Weights of a small GPT-style language model, trained from scratch on English Wikipedia.
Size: 11 layers, 2 heads of 32, vocabulary 2048.
Each number is 500 + 25 x the weight over its row's rms, rounded and kept within 0 to 999. Layers, rows and columns count from 0. Numbers have three digits each. The size before them is the row's rms in percent of the matrix's.

# gate: layer 5 MLP gate, 192x64, rms 0.249, rows 69-82, columns 0-63
# up: layer 5 MLP up, 192x64, rms 0.244, rows 69-81, columns 0-63
# down: layer 5 MLP down (transposed), 192x64, rms 0.231, rows 69-81, columns 0-63
gate69 106:549481514536493539526464473464499529489514473487514478477457494533479522475462497488529510531485476466508435508507522501532477486489503549519500476541468543508479472506503493502503496487528498
up69 096:493515510479483469487473489481492497490428512478518519476539475488482524507495559459497505525507505475472477539496431493501474522530528520496495470470468490522521468493512509527495461493522477
down69 103:479533470505544532481480498469511531480494452464486463515501534526475488502505504474529478538504495489544488505471516505455501521505528478542524504491535515500511533472522452519524492553504505
gate70 082:511479515518501492522512468494514452503495513512422497499506449529486554477463495515492495532502485492518481477519495493528492458511526477502492499519498517509472551497540544478507538469484540
up70 086:529496509530513476517454503503480511499487505490496509464531513474478480510488478492474523512472544499427493545508509536513504477515541481526518486535477476499537427497501515526471505528525513
down70 088:528468498446478478474474459492498500510517465471505507486531480501509496553470476479469516481495472519425509480490534552483494534515482496499488506547466468472496517512498500508516467490499493
gate71 113:497505517481523442503496475495521531519518500520544496519495496492482505493507445486533454501528498487471521533493521460549501533482522486484454488461519536530500496507466547452521509482501493
up71 094:534515488530487509467490489530487508491484433489534506487493469505511478515485496498480516568498520527499512486468502478516503516486549527461534502513493482535505509496510458550504446508535465
down71 102:527470538473493537512479517491464530492526481493451505492505470503496504517497457496474517522483494503530496522479486443520475485467521499475476430499453534505480486500551513494479493474528487
gate72 099:511506508482510518517501511515500466520472483490494523499528497531517508515525538528498481512514511518523483489552463490546509472553480510506450456499524516435523501457522517467497502513545465
up72 105:507498494509480498484528470479452506475482511483510485488517505501486481526512495464491524494499498521472475488445521501484459477473481578465501515475476504518450530489513462550467480490541516
down72 098:497512547482475464490476515479523528490466514476495500514501530462507510487501461494504521504569520538503490514493529529444511531498530487476467520510472456447510518472507489489508536466490494
gate73 104:521474472451454458486487507488496479511504524469548527541505499524503469510483490522516521568515493482488502525462501495471522492509564485503506521517465504454507497530520524526481505495474500
up73 115:451506499499530517497508482468461529488453491510499501503494494481496496517541531469516490493515478531470475470537527457461486519483504494519495481487584516519495516476476466478501481521527540
down73 103:521494523509456504505491475525488535479529506501467528523516491555497529508487515540483480482516421491535476518475486495446491465493522523490481525485479529511512493518492512483491480487489438
gate74 090:506449495465501464482522489490509455488489516456460521522518527476496508503511505507527490538565510556487517480516494515507535508496510481531530507470499510538463510531463475481480492493535530
up74 087:530466509503528550489533463471496511486478483483477478492505487488470506509536505504542504495519541527535514506526519516502506540519471489502485556465474546553532514477469502504461527517515498
down74 093:485511493490475504485449487493550484522483483501515527450521507495507517501451519516459500532496493514486492466464495542510461521540483544466457507477480491512514478555490461520477497483523505
gate75 102:525484518471536506506494503529485473540511499516549472461496451507537485493500480480477448524565509449498527505504510460503476510490469516479487536507490489467486489502508555494508504490520475
up75 097:527510458501462522474521508499537511494496465530485524509495504533507523488493517517475463514517478509532522498522497459498466562471537506495557467497506493527468452478514469463530517518503487
down75 100:510481492483507532531481507552507486445482443514517473513486480539494490510496501472478492527499471505543473509472496521526463493475467481498517488510496556499475510471491532527497468556532513
gate76 093:525519484507486503486498455503473532471483483529527457478509518509503480518492502499476505484528507476511523507455409483514507506471527471534545490505529485512541496477502501499472475455468483
up76 088:494467483465494490471482489452484503480502473529516507523470530511508485508504525495514490453513482562478458512494485532475539506483506513493528442510502480525516526528505513470556510508488553
down76 087:535449495445502475504473479508465454507490482504506469480495479459510523482506470497456528530491495527496492545538510517465524491487480501496499537440485490519505514505486528466536520499513535
gate77 096:477481511479478514547505480498503441532502459501521504446466486558520525531511505478495488506536549516497476463500512530529484528524499511517478496496474522506534541492488524527464521482488505
up77 087:502454471516485490476486491508521513484490483496470539500557487479519490519528510514531480505528498547511511486486508473529475453494536421476498514505522526513502493459458528463501477524506514
down77 102:519497517446516542509521492484504446517507446508465511480523527565513479514520489479499508531493542515489464484526497492526495481509460485488519473545488523500520486522492461506462527492478476
gate78 093:538530508458496478467492498494516483484536430501445527461522566506505466501493493494509510481464474473480512489498501492474516492511524481486503491539507481490485557530490474518516533497491479
up78 088:534509485518456447517477489481483469490519475486455550470531522520516496495447469516478496508499508513478507497512540555467505492479490526485514498506503473459485535542490514501550503479511487
down78 069:501525463505505507533513473476489473509515536548552497508483511506524534543513527488515512495492540562524498509518484493561506482519508483539508472487544500513508463465505494451493512501511524
gate79 089:501533487495494518475492538504494487521485454552474536485536495549494474530489544521496483508485493524494481501501511544481467501493536499474503501477449509547495528530531509475480459468511536
up79 095:516473527525544521507483476466486500507489517510491490508495510474520514463510511517522532514527535484489543509548476493481505590512518459478544493519493479483501491535493491469487543524491475
down79 088:514506532536491515528495505514476515451504436487497540520445500517462493532470523487504459521484510520522492500449510501545502457537451490495500513501503490517517474481464502507532505475503516
gate80 101:563489498511483501463536518534473485527512497482478481472519481555496480519484452476489484521494515526485450465531468507539524489517503474516486518484516483514510507455532522445512497505512493
up80 100:477514510494550519485463520472500501513462473475528515547506528503460535502481498483566540537526472467506536496471502504466513506473513529497512511510514477508495518528491518514495524443524524
down80 110:463559479500485503486496521439486497497505470497493476511481511503506506475497504495567559526534500510495518510490490506445503487452489506510491514515517459447543521468499484501512522513470498
gate81 109:453518494482498526478479465469477503500487468484548522487507506516510520534483533465514519498519583521498502517460474498498494526528480530520529487497444492532512467486514452501490500507522508
up81 108:515511518451527520501528489508503515480530457466503449540505507522497496464526534489543479471471485475516493511519499549505530501485461499490490512529459513533524488497498439505491471504461477
down81 103:495451505521496483536453508531496528491482498512472557483479440529490532514521470531496466459479510537485505521468514493490491469514494508494546499498532445515504495552512515489494505506497482
gate82 097:480475504484445501489501499483459454523533469494549485492530470523484523481491500509474492514453514525465519478502492469481489495501434504485486509539512522479505516451495480508493485469482554